config.yaml
num_attention_heads: 10
head_dim: 64
norm_place: "pre"
positions: "learned"
qk_norm: false
bias: "all"
tie_word_embeddings: true
init_std_qkv: 0.0136
init_std_o: 0.0
init_std_up: 0.0136
beta2: 0.98
decay_fraction: 1.0
max_seq_len: 1024
train_tokens: 654000000
Each number is 200 + 20 x the weight over its row's rms, rounded and kept within 0 to 999. Layers, rows and columns count from 0. The size before them is the row's rms in percent of the matrix's.

# up: layer 4 MLP up, 5120x640, rms 0.0229, rows 1202-1223, columns 480-639
# down: layer 4 MLP down (transposed), 5120x640, rms 0.0189, rows 1202-1222, columns 480-639
up1202,105,149,214,201,195,171,192,200,175,215,172,215,213,184,213,190,210,209,215,179,189,197,213,210,179,208,202,211,212,184,162,208,175,205,197,164,193,201,177,211,156,206,198,202,215,260,173,190,187,194,222,170,218,158,174,205,171,200,222,204,241,206,174,197,159,207,198,198,231,243,195,217,202,176,187,189,222,198,166,173,205,202,198,193,201,193,196,197,207,210,207,234,189,194,232,213,234,204,222,212,208,199,212,188,206,217,214,215,181,210,208,179,175,230,220,188,181,172,218,224,192,213,167,199,197,227,198,224,219,195,231,192,214,217,216,192,189,171,253,189,177,226,208,179,169,181,223,190,225,193,199,231,179,217,206,175,178,238,194,195,179
down1202,105,209,212,202,178,170,186,189,204,170,215,200,168,186,194,182,175,212,207,189,193,235,199,208,188,214,186,212,219,196,212,179,220,217,189,215,190,221,239,195,225,202,167,219,199,205,184,159,184,184,200,220,222,207,180,188,230,162,202,169,177,212,199,242,179,217,220,175,204,184,190,214,164,140,218,187,221,180,193,217,187,195,200,200,234,167,203,237,200,197,204,214,179,187,175,211,225,209,214,228,197,213,179,198,216,190,203,220,187,175,227,198,170,181,177,189,234,169,200,169,141,226,206,160,222,208,212,212,203,238,206,188,217,177,192,210,236,195,195,203,186,234,169,183,234,178,190,187,176,217,185,204,185,173,136,174,176,185,196,190,208
up1203,100,224,194,181,209,197,212,201,183,183,214,205,238,187,195,205,196,161,233,203,224,221,239,184,164,206,180,195,187,227,171,195,189,202,188,212,206,185,197,208,226,190,226,202,195,213,216,195,214,274,199,208,203,198,197,213,193,203,204,214,204,208,165,191,181,170,190,176,224,201,201,198,204,176,206,212,180,189,225,186,206,196,194,172,238,195,193,218,183,198,221,195,183,175,178,206,186,193,204,198,217,181,229,219,187,185,176,171,184,210,198,218,211,205,226,191,222,197,212,177,175,193,177,217,192,220,210,205,179,195,199,225,175,226,190,190,160,193,199,201,195,200,204,222,217,174,180,220,179,232,191,198,176,199,173,203,195,215,192,230,215
down1203,091,175,202,194,188,174,188,188,232,191,214,236,202,213,187,171,192,190,244,232,181,201,217,195,238,182,206,216,218,169,197,187,188,184,200,173,198,170,225,210,159,223,216,231,198,180,197,233,189,173,199,170,229,203,181,199,184,210,200,199,257,214,241,194,188,198,213,213,193,222,191,207,166,217,203,197,201,182,181,214,181,236,175,174,186,197,193,182,205,207,191,225,209,209,239,174,171,204,166,189,210,237,180,175,160,212,213,209,204,192,210,209,193,160,215,198,224,201,195,242,223,165,220,216,181,209,226,210,174,166,215,214,185,180,196,182,196,201,189,191,220,188,212,185,194,227,201,209,216,190,210,171,201,222,211,217,196,205,198,183,223
up1204,119,225,183,203,220,199,169,195,194,202,216,178,240,179,186,189,197,192,198,183,214,200,216,181,188,203,213,216,188,235,136,202,192,180,222,218,253,168,202,195,205,215,211,196,199,184,220,181,211,162,200,216,218,172,247,193,206,233,198,220,233,174,190,253,192,192,205,220,206,210,217,181,161,218,184,204,165,191,237,228,203,143,213,230,244,195,207,235,193,190,208,206,202,209,195,172,170,173,201,155,200,206,228,215,195,204,167,210,225,184,203,200,208,185,222,234,200,188,175,199,202,191,215,226,200,225,214,247,203,178,219,213,136,239,210,163,239,212,208,205,220,207,201,228,203,180,225,230,259,203,226,217,198,210,220,211,184,211,218,186,200
down1204,125,198,234,179,179,191,255,185,171,213,200,200,193,217,260,148,233,209,212,176,217,193,216,197,173,208,195,213,199,198,189,217,258,210,208,184,208,190,193,232,177,206,224,169,219,183,200,215,175,201,213,195,185,192,220,170,185,208,161,218,174,185,203,214,208,181,217,212,237,199,212,220,194,213,223,149,158,218,202,170,199,189,238,180,176,160,202,221,210,174,210,218,174,196,202,211,210,202,148,184,196,217,192,224,190,221,193,194,188,202,204,211,230,207,153,198,205,186,228,195,201,202,205,216,187,201,154,191,196,184,195,214,206,202,189,204,210,219,213,190,215,208,210,220,185,211,224,203,214,214,210,168,188,221,197,206,217,184,199,207,183
up1205,121,153,227,168,196,215,193,208,246,212,199,168,236,205,200,180,206,221,194,182,204,184,214,185,177,186,215,217,214,187,199,177,199,193,186,233,187,199,201,189,236,187,177,206,203,190,200,210,243,219,184,208,234,205,200,211,199,264,161,223,194,237,207,179,219,183,240,215,205,207,155,206,175,201,218,209,184,163,201,216,187,174,213,209,197,218,182,214,161,208,235,225,198,178,218,207,216,174,221,210,193,231,181,193,174,194,187,191,190,187,188,153,160,205,241,181,192,187,232,180,224,164,206,202,180,251,200,226,219,231,219,212,197,199,241,200,228,167,224,190,204,226,198,226,210,186,226,213,198,183,187,212,205,204,200,186,195,217,203,187,208
down1205,130,218,214,144,211,211,172,205,206,199,233,163,145,217,181,187,205,214,202,201,179,237,175,195,196,214,176,195,205,204,212,221,198,214,203,215,204,185,200,219,184,197,193,213,200,195,211,206,207,204,221,203,217,219,190,198,158,181,170,205,212,183,235,212,188,217,203,224,203,194,180,187,213,179,183,192,200,208,198,221,251,213,189,166,180,189,207,188,202,179,226,185,197,202,200,185,179,216,212,209,225,205,191,207,175,230,236,164,216,174,201,205,211,174,188,248,188,192,206,198,189,200,202,226,226,192,200,210,213,206,197,181,204,210,210,157,195,202,192,188,199,195,216,206,191,192,235,197,199,177,192,205,179,240,193,186,208,193,239,220,187
up1206,111,207,174,212,181,157,192,191,203,200,199,176,198,179,253,214,176,201,206,186,206,198,198,195,197,156,197,206,214,216,206,200,141,213,195,220,193,168,187,236,213,230,239,210,203,197,240,220,184,205,190,155,216,188,197,211,186,200,199,191,207,209,202,176,186,173,203,167,192,160,177,197,182,166,235,186,232,223,203,225,186,196,217,210,187,221,196,197,222,184,202,201,162,196,207,215,190,237,209,189,193,175,199,205,182,197,202,217,185,189,217,189,196,169,196,197,187,212,188,206,211,203,182,206,207,173,196,216,206,251,211,172,205,208,200,193,216,195,227,149,191,206,200,207,192,171,224,149,169,184,210,185,196,165,252,204,205,191,182,228,185
down1206,120,184,168,180,181,225,189,196,199,226,192,189,226,193,193,175,198,191,174,185,177,183,197,203,242,166,212,213,190,220,213,181,209,199,212,228,212,212,162,205,203,194,196,169,235,203,196,215,211,196,194,191,196,177,207,228,211,187,214,218,207,207,186,232,221,201,183,175,213,192,193,192,188,243,167,184,215,174,171,204,173,169,238,219,186,197,198,174,187,214,184,180,238,190,196,164,213,206,209,154,192,187,214,217,223,176,212,195,186,168,226,193,157,220,203,202,193,183,217,219,169,200,182,184,211,183,199,221,207,212,190,204,204,209,192,220,170,176,221,183,209,179,161,212,234,196,224,205,217,218,179,214,203,212,198,243,231,221,216,200,231
up1207,098,208,189,195,216,200,185,188,191,230,189,201,204,203,202,183,202,196,227,184,219,214,213,199,189,211,213,220,198,211,196,206,189,146,189,192,221,213,167,203,216,183,211,214,220,196,206,193,224,170,207,214,299,192,217,183,210,210,186,190,203,183,206,178,203,188,204,201,186,141,225,226,220,215,176,222,194,216,224,175,187,181,202,210,222,233,199,218,165,206,172,233,203,190,200,194,238,182,232,197,203,192,182,181,213,240,158,190,196,209,198,192,212,245,192,224,182,195,163,206,199,189,221,202,173,209,228,200,197,188,203,207,209,212,208,194,169,207,212,203,189,217,248,163,197,191,218,182,185,190,189,187,199,214,182,227,206,196,184,200,180
down1207,094,181,228,209,187,202,227,216,188,220,202,224,190,210,178,190,240,212,198,223,231,186,199,173,187,196,201,208,190,214,204,218,210,214,198,184,179,183,205,169,204,204,206,210,174,224,220,196,208,228,190,184,164,219,184,178,211,201,203,196,195,206,217,211,208,178,196,210,219,203,184,177,165,197,231,188,180,176,180,209,182,214,188,179,178,175,212,223,223,188,203,183,208,231,236,203,164,216,165,172,199,211,210,208,180,186,206,204,173,175,158,212,196,175,221,162,228,226,227,222,205,194,170,215,225,201,171,208,195,183,186,204,211,190,233,204,211,159,197,180,168,206,208,228,193,182,181,225,218,227,180,207,224,161,188,195,174,203,226,208,212
up1208,085,184,187,200,187,172,202,242,207,198,204,217,210,176,199,203,221,202,218,166,176,239,238,205,170,210,228,218,165,229,193,156,154,208,246,209,213,213,194,202,203,221,203,211,199,202,206,200,195,170,162,175,164,208,228,206,198,252,203,231,208,211,189,253,193,190,194,239,182,221,201,202,226,216,247,220,237,228,199,212,215,182,208,205,199,175,208,199,175,207,204,196,185,216,212,221,187,203,164,210,178,195,230,186,192,211,196,220,245,218,193,173,205,212,188,222,177,182,209,207,215,197,200,174,185,216,223,213,191,207,212,160,192,221,195,166,205,202,226,163,191,229,212,205,213,198,220,225,172,215,191,202,174,205,205,196,212,179,216,196,201
down1208,086,207,226,175,205,224,205,226,172,160,219,211,223,227,193,198,180,208,160,200,207,193,190,201,209,224,186,199,209,171,185,187,200,211,177,192,212,202,207,192,228,189,169,200,190,186,150,186,185,191,238,175,214,213,245,214,198,212,220,190,202,174,215,212,199,198,189,205,224,169,193,194,194,236,201,209,204,231,204,192,195,230,240,203,199,172,192,235,217,200,193,204,204,203,190,182,188,177,183,174,171,198,192,221,195,200,179,217,252,199,166,208,172,125,203,195,171,208,172,190,186,197,147,191,178,180,200,231,176,215,202,194,195,217,187,199,172,181,202,217,187,209,226,216,214,214,218,217,198,235,194,175,208,213,199,201,216,203,194,201,226
up1209,119,222,211,205,197,193,204,193,177,242,188,205,214,170,215,189,182,201,167,197,222,173,230,235,198,210,205,194,193,181,207,221,230,218,203,199,205,226,174,163,205,205,175,164,222,215,191,242,224,195,197,194,214,179,210,184,219,193,215,210,221,181,223,182,212,189,188,199,185,219,197,172,217,188,186,220,219,184,207,221,197,226,200,215,239,212,202,189,169,205,225,209,223,186,206,195,182,228,202,192,192,191,219,188,173,232,189,233,211,180,203,195,182,223,191,156,198,171,191,184,199,196,216,203,193,200,216,196,196,207,195,184,202,226,218,205,196,183,189,181,190,203,180,203,233,242,191,199,217,195,211,199,219,179,199,212,189,188,225,198,188
down1209,114,167,172,194,202,194,185,197,179,172,194,228,200,202,203,212,207,183,187,240,235,215,183,197,185,220,177,196,190,201,181,192,201,195,184,176,213,209,210,269,216,204,198,172,211,204,170,176,186,209,222,180,207,199,184,201,180,169,190,211,149,186,224,217,185,175,241,184,196,183,173,204,223,202,229,173,215,233,166,180,191,164,260,213,173,192,204,204,210,135,196,201,187,239,192,175,205,223,168,231,203,215,194,208,201,208,174,198,199,194,215,235,220,197,164,179,201,196,208,209,158,193,216,205,236,208,141,236,191,197,203,215,193,186,176,189,211,204,203,221,179,192,207,199,206,216,216,230,200,196,239,201,268,222,207,214,208,197,186,186,247
up1210,059,186,183,159,200,226,176,229,194,220,179,202,253,180,235,188,221,206,184,166,194,187,213,202,215,199,198,218,184,203,213,233,118,169,175,197,196,188,187,210,189,210,216,198,206,223,195,213,242,205,192,199,198,180,198,208,201,239,223,189,215,196,198,187,216,188,233,196,204,199,181,223,215,199,211,218,211,184,203,206,195,200,181,186,193,209,175,190,168,196,239,222,229,193,207,212,192,204,187,158,170,202,199,188,178,204,184,180,197,198,212,219,202,220,206,181,188,221,179,190,204,181,174,212,196,164,233,215,227,199,243,200,226,219,209,210,211,186,194,187,238,208,211,174,187,192,212,206,195,164,187,208,215,216,206,210,184,195,206,220,239
down1210,026,203,203,209,166,179,207,195,168,205,175,199,198,160,183,188,217,230,180,200,217,209,208,226,196,193,194,201,223,215,186,185,192,180,169,183,200,237,210,218,220,226,196,177,203,228,252,209,217,210,209,178,213,193,215,243,216,221,198,190,208,162,207,232,212,183,220,190,157,198,180,224,189,213,200,214,220,196,193,198,193,176,183,229,229,204,239,202,218,190,235,238,204,203,209,200,205,215,216,238,194,232,195,155,192,202,167,182,233,167,214,195,213,206,200,197,172,176,178,162,187,176,184,237,184,202,208,194,197,180,223,188,212,195,205,198,221,186,218,179,179,199,212,217,191,223,209,168,190,192,201,209,212,205,216,161,198,211,231,208,196
up1211,060,201,241,203,187,189,218,250,183,214,215,186,221,185,229,165,225,198,227,200,186,225,213,206,159,181,209,231,199,222,179,191,148,235,250,205,219,222,161,203,189,196,194,185,186,225,205,217,214,182,210,172,220,158,193,209,198,203,177,212,250,193,163,196,198,209,156,191,173,195,179,224,191,200,219,205,219,213,208,232,234,191,174,215,204,211,197,228,226,212,195,211,227,189,234,218,199,233,199,189,203,179,192,180,222,212,186,220,230,175,188,198,223,198,216,177,202,178,191,186,209,222,217,210,172,164,195,203,211,162,224,218,167,206,214,221,212,170,231,214,196,226,200,212,209,202,220,185,198,184,207,190,189,231,207,215,229,207,191,219,176
down1211,032,207,200,196,171,193,204,198,213,214,193,189,256,230,185,193,237,228,227,166,177,181,200,214,177,231,192,217,191,241,184,222,190,203,224,184,224,218,178,234,164,201,189,190,186,206,225,211,235,219,182,180,177,184,208,225,181,199,212,217,221,201,208,212,204,188,214,208,170,201,187,221,200,192,191,213,180,198,203,219,235,227,177,204,169,198,188,218,217,232,195,165,220,223,205,236,207,210,174,212,195,196,208,178,205,187,197,186,171,229,214,187,189,185,215,198,243,193,210,206,204,192,229,206,208,194,200,203,168,209,211,181,170,173,180,197,199,162,217,181,178,200,230,184,184,192,201,222,208,203,190,180,194,201,190,219,216,193,198,215,188
up1212,059,169,206,181,198,236,219,255,207,218,199,191,208,218,221,199,225,204,190,176,190,213,206,179,173,205,244,200,204,210,208,239,147,222,221,178,189,201,190,207,185,185,224,199,184,180,164,221,181,187,162,195,186,194,188,202,228,247,186,211,213,209,158,212,204,212,193,188,196,204,181,196,189,202,219,237,200,183,242,230,215,226,200,197,206,235,207,187,190,171,182,223,218,244,208,219,214,190,228,207,210,203,201,184,187,188,152,179,220,196,224,191,216,216,221,200,240,164,201,216,218,159,197,222,222,171,243,206,198,235,224,201,206,213,199,175,231,185,236,176,188,205,226,190,168,194,202,200,181,151,208,198,186,214,175,226,190,196,177,222,196
down1212,032,220,191,206,163,192,189,200,179,234,180,184,177,197,230,179,197,214,235,201,181,210,200,190,190,186,196,204,169,189,190,184,210,180,227,225,214,212,180,213,203,153,206,196,215,157,206,212,202,234,230,174,185,191,224,192,223,187,219,230,219,179,210,178,191,199,172,200,196,143,243,212,203,186,228,201,191,195,206,172,186,198,204,186,184,197,163,216,186,210,167,183,196,195,204,196,199,213,195,203,172,247,227,213,189,209,152,188,203,191,201,194,229,207,226,213,191,170,189,217,193,190,203,209,206,188,233,192,195,188,218,196,194,177,187,210,226,214,182,193,177,188,215,230,170,215,227,220,218,192,229,256,189,222,191,175,227,267,184,220,191
up1213,051,217,223,204,208,193,223,219,155,221,209,210,214,224,201,212,259,219,169,204,186,164,190,200,209,227,219,209,189,212,192,172,167,173,177,192,194,230,188,173,183,151,188,179,227,185,198,196,206,197,224,191,207,192,200,172,165,194,187,219,187,190,196,188,182,154,186,210,186,219,194,195,198,228,221,239,215,211,217,215,228,200,196,229,173,227,184,211,184,170,226,230,219,213,210,213,197,197,216,193,206,227,217,231,177,179,203,210,239,199,180,195,208,230,214,208,181,196,211,212,226,158,192,204,180,182,220,199,215,227,222,189,176,189,214,201,204,204,206,147,224,237,229,199,200,224,211,188,186,182,193,204,200,171,209,237,197,197,188,172,201
down1213,014,187,230,185,226,200,190,229,220,176,218,204,166,212,216,293,206,214,193,218,200,243,168,178,182,208,203,229,181,183,227,182,185,229,232,148,217,214,178,190,199,182,200,220,177,214,180,174,217,193,231,211,179,212,190,183,191,204,204,202,217,214,242,191,177,217,180,171,189,180,181,206,166,220,220,218,171,204,206,207,184,177,231,177,210,212,184,223,188,234,214,221,211,235,181,232,194,211,216,187,179,210,209,203,184,171,187,191,187,177,212,212,220,203,209,200,191,276,190,176,198,209,217,181,194,197,152,212,182,212,219,218,188,224,185,200,187,198,199,185,197,190,179,182,199,188,233,235,180,207,184,181,174,193,166,175,166,192,218,222,182
up1214,059,193,205,210,217,204,234,233,172,205,200,198,189,216,204,214,214,219,178,134,212,223,196,215,176,176,238,233,202,197,150,177,237,233,216,240,233,214,193,183,204,185,179,197,197,222,143,184,193,203,190,186,208,177,217,197,188,185,237,188,210,157,159,190,205,185,159,179,185,192,250,206,199,234,211,198,209,171,209,231,177,189,235,213,226,197,175,197,184,190,225,213,207,198,228,172,195,226,192,222,164,195,232,206,193,231,208,162,207,193,224,211,187,213,179,203,182,175,209,254,208,182,218,197,159,219,213,239,218,191,233,217,167,224,217,196,192,199,212,183,172,224,195,180,219,215,231,238,243,201,211,212,206,208,235,204,186,227,198,203,180
down1214,032,202,195,185,175,188,195,196,211,182,190,220,187,228,181,207,205,229,186,195,202,222,203,171,208,217,157,217,205,224,189,225,210,216,225,188,153,199,182,235,193,184,230,207,130,224,208,200,186,153,215,204,241,207,170,184,187,178,160,249,201,174,194,238,198,227,186,212,251,199,185,198,195,200,238,203,187,212,193,222,211,175,224,191,152,245,193,213,212,165,199,226,190,201,220,211,191,218,182,188,216,204,210,199,193,189,212,191,186,203,207,236,200,212,224,170,215,222,198,195,182,181,214,196,195,242,200,183,213,201,229,204,197,182,175,180,192,204,226,217,209,215,183,182,210,209,193,210,191,187,191,209,222,192,199,186,200,205,222,215,192
up1215,121,188,192,182,192,222,223,190,174,202,208,239,197,214,184,127,225,217,186,197,239,187,209,186,202,221,213,207,192,185,183,190,205,172,240,159,237,220,210,163,194,220,163,143,195,230,185,200,213,210,216,221,203,208,208,251,175,211,213,176,217,158,202,227,201,175,167,207,203,188,172,190,212,213,190,225,178,181,181,184,180,190,178,222,198,216,174,192,205,189,205,208,205,208,211,195,204,170,183,172,174,173,199,240,210,221,194,205,241,238,229,209,197,228,223,234,170,185,179,222,206,178,217,159,153,202,227,204,192,193,217,197,190,210,186,208,173,182,199,207,194,164,216,197,219,204,204,228,221,177,210,204,182,221,226,204,242,192,192,162,192
down1215,134,198,193,155,198,227,229,204,218,217,183,202,184,207,212,183,186,233,186,225,221,196,180,211,201,177,214,210,204,208,191,193,174,223,187,201,191,199,203,182,189,214,186,190,215,202,183,257,217,220,190,218,185,162,213,164,199,221,198,219,221,187,239,167,186,181,207,202,221,201,186,202,193,196,203,201,219,248,193,202,200,210,244,187,229,189,216,210,227,213,187,188,217,169,208,204,195,182,176,197,206,200,180,186,213,221,212,156,169,181,202,240,217,195,203,203,204,193,235,211,197,187,228,228,183,233,224,236,173,184,199,182,190,170,187,183,259,188,205,211,228,221,228,217,219,199,217,217,192,171,203,188,205,227,203,214,206,176,208,205,217
up1216,076,229,186,195,184,183,222,219,198,225,184,170,173,164,210,169,198,177,190,166,222,204,256,205,182,179,191,222,169,208,195,231,174,168,184,190,198,195,166,179,213,220,202,197,211,224,189,232,214,194,220,180,210,198,256,220,213,200,218,189,205,195,182,218,223,188,184,190,190,202,173,210,221,204,253,221,202,215,226,189,202,193,184,202,209,218,187,214,161,233,218,180,164,182,245,209,211,213,200,191,206,197,231,190,189,186,150,184,202,198,191,176,213,217,242,195,207,178,170,208,186,179,223,201,154,204,225,184,226,196,209,200,181,250,233,188,223,181,227,181,208,197,205,198,188,235,217,190,235,173,184,215,190,191,210,208,186,188,221,207,159
down1216,063,197,214,225,187,154,207,215,232,194,204,184,208,170,194,202,235,149,192,198,178,211,228,193,221,232,196,238,184,201,212,173,215,184,211,218,204,221,211,189,220,175,172,213,203,229,220,216,198,197,184,177,167,219,187,182,214,171,167,215,220,202,173,186,183,199,197,206,192,191,215,207,217,173,212,204,239,200,198,207,212,227,172,186,151,202,232,193,192,174,190,192,192,241,192,232,190,244,177,199,221,235,190,197,179,231,190,185,210,188,215,194,195,192,193,218,231,183,175,176,226,218,201,188,166,187,208,195,215,189,203,184,224,180,190,230,216,189,228,199,191,214,220,203,183,192,175,221,174,187,231,182,224,195,204,197,233,194,173,201,192
up1217,106,199,196,196,206,201,185,182,205,175,222,211,175,217,226,172,172,222,226,188,254,166,189,201,196,209,197,185,156,213,191,196,169,197,202,209,208,210,212,200,197,194,197,192,212,164,220,175,160,203,181,194,221,211,197,211,188,244,243,233,209,163,211,210,176,182,194,238,218,200,201,203,218,214,206,195,214,211,199,194,197,175,224,193,221,203,189,212,192,251,209,186,181,187,231,239,199,198,205,186,184,174,218,163,183,232,193,161,234,205,178,205,208,179,211,230,189,213,171,228,259,190,205,206,211,199,202,207,198,219,210,193,224,178,230,207,198,183,171,171,206,214,200,192,213,193,235,204,207,213,227,240,207,200,209,227,196,183,217,207,186
down1217,103,184,218,176,231,189,197,212,221,209,216,221,185,198,181,206,216,211,205,173,176,218,187,221,206,199,195,209,220,196,187,225,179,201,175,220,204,203,211,219,158,230,192,211,232,172,174,221,202,198,191,221,206,215,176,224,193,156,197,180,244,180,225,183,239,171,214,199,166,220,236,168,194,178,199,183,186,209,169,216,221,190,207,195,154,213,215,215,256,195,200,201,180,187,213,148,198,226,153,214,232,188,187,200,211,197,204,192,215,190,180,198,222,197,184,216,190,204,190,202,193,194,228,205,183,205,163,197,216,212,211,222,217,181,187,182,179,208,215,182,203,163,229,212,167,219,179,220,175,221,184,191,249,199,222,195,178,194,215,221,231
up1218,117,217,192,196,197,214,219,219,199,190,206,155,206,198,196,207,211,245,202,195,199,168,177,188,193,173,219,207,211,207,172,229,158,215,207,177,210,225,177,167,170,222,215,208,194,185,168,212,187,220,169,190,169,191,201,201,187,196,214,158,204,158,195,212,207,191,156,233,190,206,157,205,154,194,252,209,228,198,214,195,210,169,207,188,200,201,187,229,197,205,207,228,180,214,233,260,195,210,195,174,226,181,255,181,201,203,189,200,196,219,207,220,242,199,252,195,176,180,208,221,197,185,222,188,198,196,211,233,223,193,206,237,186,207,202,203,214,204,226,164,166,228,217,222,213,208,192,204,205,190,181,194,176,187,184,231,174,212,188,203,216
down1218,120,194,196,231,194,192,175,213,204,181,201,204,180,215,192,216,188,196,212,220,196,218,176,203,189,221,190,222,137,168,225,193,224,220,206,173,213,230,200,216,202,181,191,242,179,204,191,198,168,223,219,196,209,207,216,189,162,192,184,236,191,191,237,197,220,185,205,169,193,206,223,178,215,226,217,200,202,223,194,213,211,212,233,208,194,221,192,170,240,197,224,221,226,245,180,215,201,174,188,228,205,217,175,223,228,250,220,215,214,241,193,194,185,210,209,216,212,218,207,180,144,215,194,215,199,227,198,210,191,205,205,183,227,208,238,202,210,224,201,197,205,185,173,169,192,204,213,215,207,204,199,179,211,194,194,190,207,207,170,177,241
up1219,109,211,200,168,189,197,213,216,210,209,217,174,214,198,183,199,208,208,186,186,189,210,239,237,227,213,185,224,195,214,192,199,203,193,204,204,215,257,159,239,212,199,214,211,213,202,207,200,224,188,202,187,191,197,198,202,182,205,184,192,200,205,177,185,226,203,186,165,197,177,208,179,193,179,206,213,214,223,208,191,216,227,201,245,211,231,200,195,200,243,202,224,245,221,221,200,221,250,215,189,196,193,202,183,187,235,201,195,191,212,220,183,189,172,221,178,218,197,221,211,198,197,198,190,216,201,215,181,188,224,175,185,196,195,186,210,192,168,221,189,174,240,183,213,201,213,184,161,189,211,225,186,188,192,195,203,176,189,197,169,133
down1219,113,205,224,185,215,186,146,170,171,221,196,183,185,224,211,179,206,179,202,228,181,194,206,166,181,161,185,217,185,219,203,180,219,216,205,152,207,207,194,197,200,191,185,244,222,175,220,219,192,197,209,204,242,222,179,207,188,219,198,197,190,217,226,175,202,218,221,180,189,206,223,222,199,188,169,210,188,190,211,213,173,218,198,152,174,205,184,186,209,204,186,215,222,194,177,203,247,206,227,206,186,180,211,200,205,213,211,157,157,194,188,203,207,186,222,199,190,195,227,235,194,206,161,201,193,195,208,194,182,186,205,186,174,210,202,214,194,227,183,200,240,202,191,220,196,204,198,202,206,193,193,204,202,209,205,193,194,175,208,219,199
up1220,075,204,181,205,204,198,210,211,192,182,197,200,219,158,233,180,199,206,186,190,202,191,198,220,182,246,203,215,205,218,167,186,169,203,207,218,228,232,183,173,184,198,193,162,227,236,218,205,207,191,206,201,214,194,206,200,171,221,215,210,233,209,187,207,184,201,194,176,177,218,161,216,165,201,189,190,255,184,208,230,205,193,201,206,225,227,203,224,212,217,203,209,210,264,241,205,173,203,219,203,214,241,216,189,202,218,154,191,207,181,217,169,202,209,199,244,206,162,157,215,220,180,238,212,167,202,227,220,229,202,208,240,189,212,214,203,200,196,212,192,231,194,215,200,185,240,241,216,223,232,199,196,176,198,255,228,174,170,187,214,193
down1220,057,226,258,216,177,196,181,215,218,215,190,221,191,198,168,190,232,178,244,167,199,140,194,231,218,189,197,196,219,207,164,162,187,192,221,206,197,199,221,194,207,203,182,189,209,189,183,206,183,175,178,200,229,223,203,185,222,164,213,186,212,214,207,191,228,205,172,203,202,196,232,186,192,207,166,181,198,212,206,187,196,210,216,196,215,201,203,208,193,155,181,201,187,178,239,192,227,197,216,216,190,216,195,214,177,191,214,204,177,199,191,164,180,180,184,224,211,203,203,228,177,223,209,201,228,194,187,211,180,220,213,215,210,185,172,205,198,172,157,201,187,199,204,191,180,213,178,206,182,217,196,197,175,208,208,193,193,183,223,186,189
up1221,111,232,192,179,199,144,235,199,164,212,199,187,226,182,206,196,213,205,201,200,210,221,225,215,181,202,217,192,204,211,198,183,188,225,215,194,205,215,198,232,201,219,182,170,225,186,222,205,228,234,207,193,181,201,221,244,191,202,199,167,200,199,175,192,181,177,187,159,171,209,200,173,168,203,202,201,228,188,206,239,221,187,167,205,196,192,198,263,177,203,201,183,223,216,201,191,171,182,192,199,217,201,158,183,167,188,196,164,186,163,168,201,231,194,195,175,218,192,220,191,200,189,169,209,198,162,201,197,197,192,209,245,179,196,184,170,195,171,204,181,203,246,203,220,185,181,194,215,179,185,192,146,178,192,187,166,198,207,138,212,190
down1221,117,174,216,227,162,179,186,222,178,201,237,209,159,200,174,168,190,192,217,195,201,210,208,207,207,182,192,187,195,211,164,208,185,195,177,183,176,197,199,215,215,195,204,218,198,208,182,171,195,179,194,185,223,253,178,146,193,176,191,206,227,216,210,214,190,255,196,172,159,224,182,197,216,221,205,168,181,205,203,175,212,206,183,216,244,219,221,204,193,200,205,215,176,193,228,222,220,207,197,194,220,225,210,205,197,206,164,208,226,213,217,176,204,203,213,215,237,185,184,220,193,204,191,198,191,227,218,169,199,180,209,205,185,221,230,217,190,199,221,235,173,173,177,217,196,215,208,181,163,200,188,222,209,208,205,209,169,217,209,200,211
up1222,104,169,176,224,199,182,185,222,202,209,209,186,216,207,210,182,222,194,184,172,205,198,198,206,228,171,210,206,164,189,191,228,217,186,206,200,201,180,194,161,193,177,208,201,211,176,179,191,221,220,211,165,197,229,199,210,171,205,222,181,187,188,184,215,217,170,195,191,219,194,199,196,214,215,188,222,210,205,189,181,197,225,223,186,239,213,203,192,194,186,209,201,219,215,225,199,223,186,188,137,216,202,230,206,182,203,194,182,203,207,199,197,210,206,212,191,261,198,238,210,191,204,190,208,185,200,229,235,189,207,208,235,207,196,206,237,215,176,190,192,206,168,193,248,198,233,173,202,201,208,204,235,227,238,174,194,195,191,170,198,150
down1222,114,187,189,192,177,186,184,173,210,230,198,215,176,210,193,180,213,198,236,169,178,204,214,209,154,189,202,185,211,209,198,194,188,151,183,178,215,233,193,211,182,199,219,196,224,200,202,203,183,189,213,237,213,206,163,234,204,197,193,238,197,247,207,174,221,212,203,203,195,198,200,210,207,181,137,213,242,202,213,205,181,212,200,161,204,213,224,210,209,171,219,163,203,197,209,186,197,228,195,209,194,184,165,212,198,206,206,190,178,230,211,202,236,193,213,222,198,185,205,198,212,197,223,177,239,237,229,160,209,180,206,234,164,178,252,203,180,182,219,204,179,178,184,192,158,212,188,198,194,188,169,168,202,211,206,215,178,199,168,212,226
up1223,056,194,206,174,190,197,198,218,201,212,207,196,217,209,242,183,205,202,203,181,243,200,213,233,185,218,181,218,180,231,177,218,193,166,177,180,212,189,217,208,215,219,188,160,206,191,206,234,186,175,220,198,186,182,180,212,211,198,203,199,166,212,196,205,166,196,182,191,176,198,196,206,187,224,220,185,229,197,198,183,202,165,176,201,184,244,183,198,175,210,221,194,222,195,224,217,210,189,202,211,175,211,192,196,210,196,190,183,189,212,203,200,209,196,216,223,169,192,195,164,201,205,164,216,190,145,242,189,232,215,235,211,187,186,203,186,224,220,185,169,169,200,232,197,197,231,213,209,192,235,193,210,184,211,225,180,209,196,199,195,187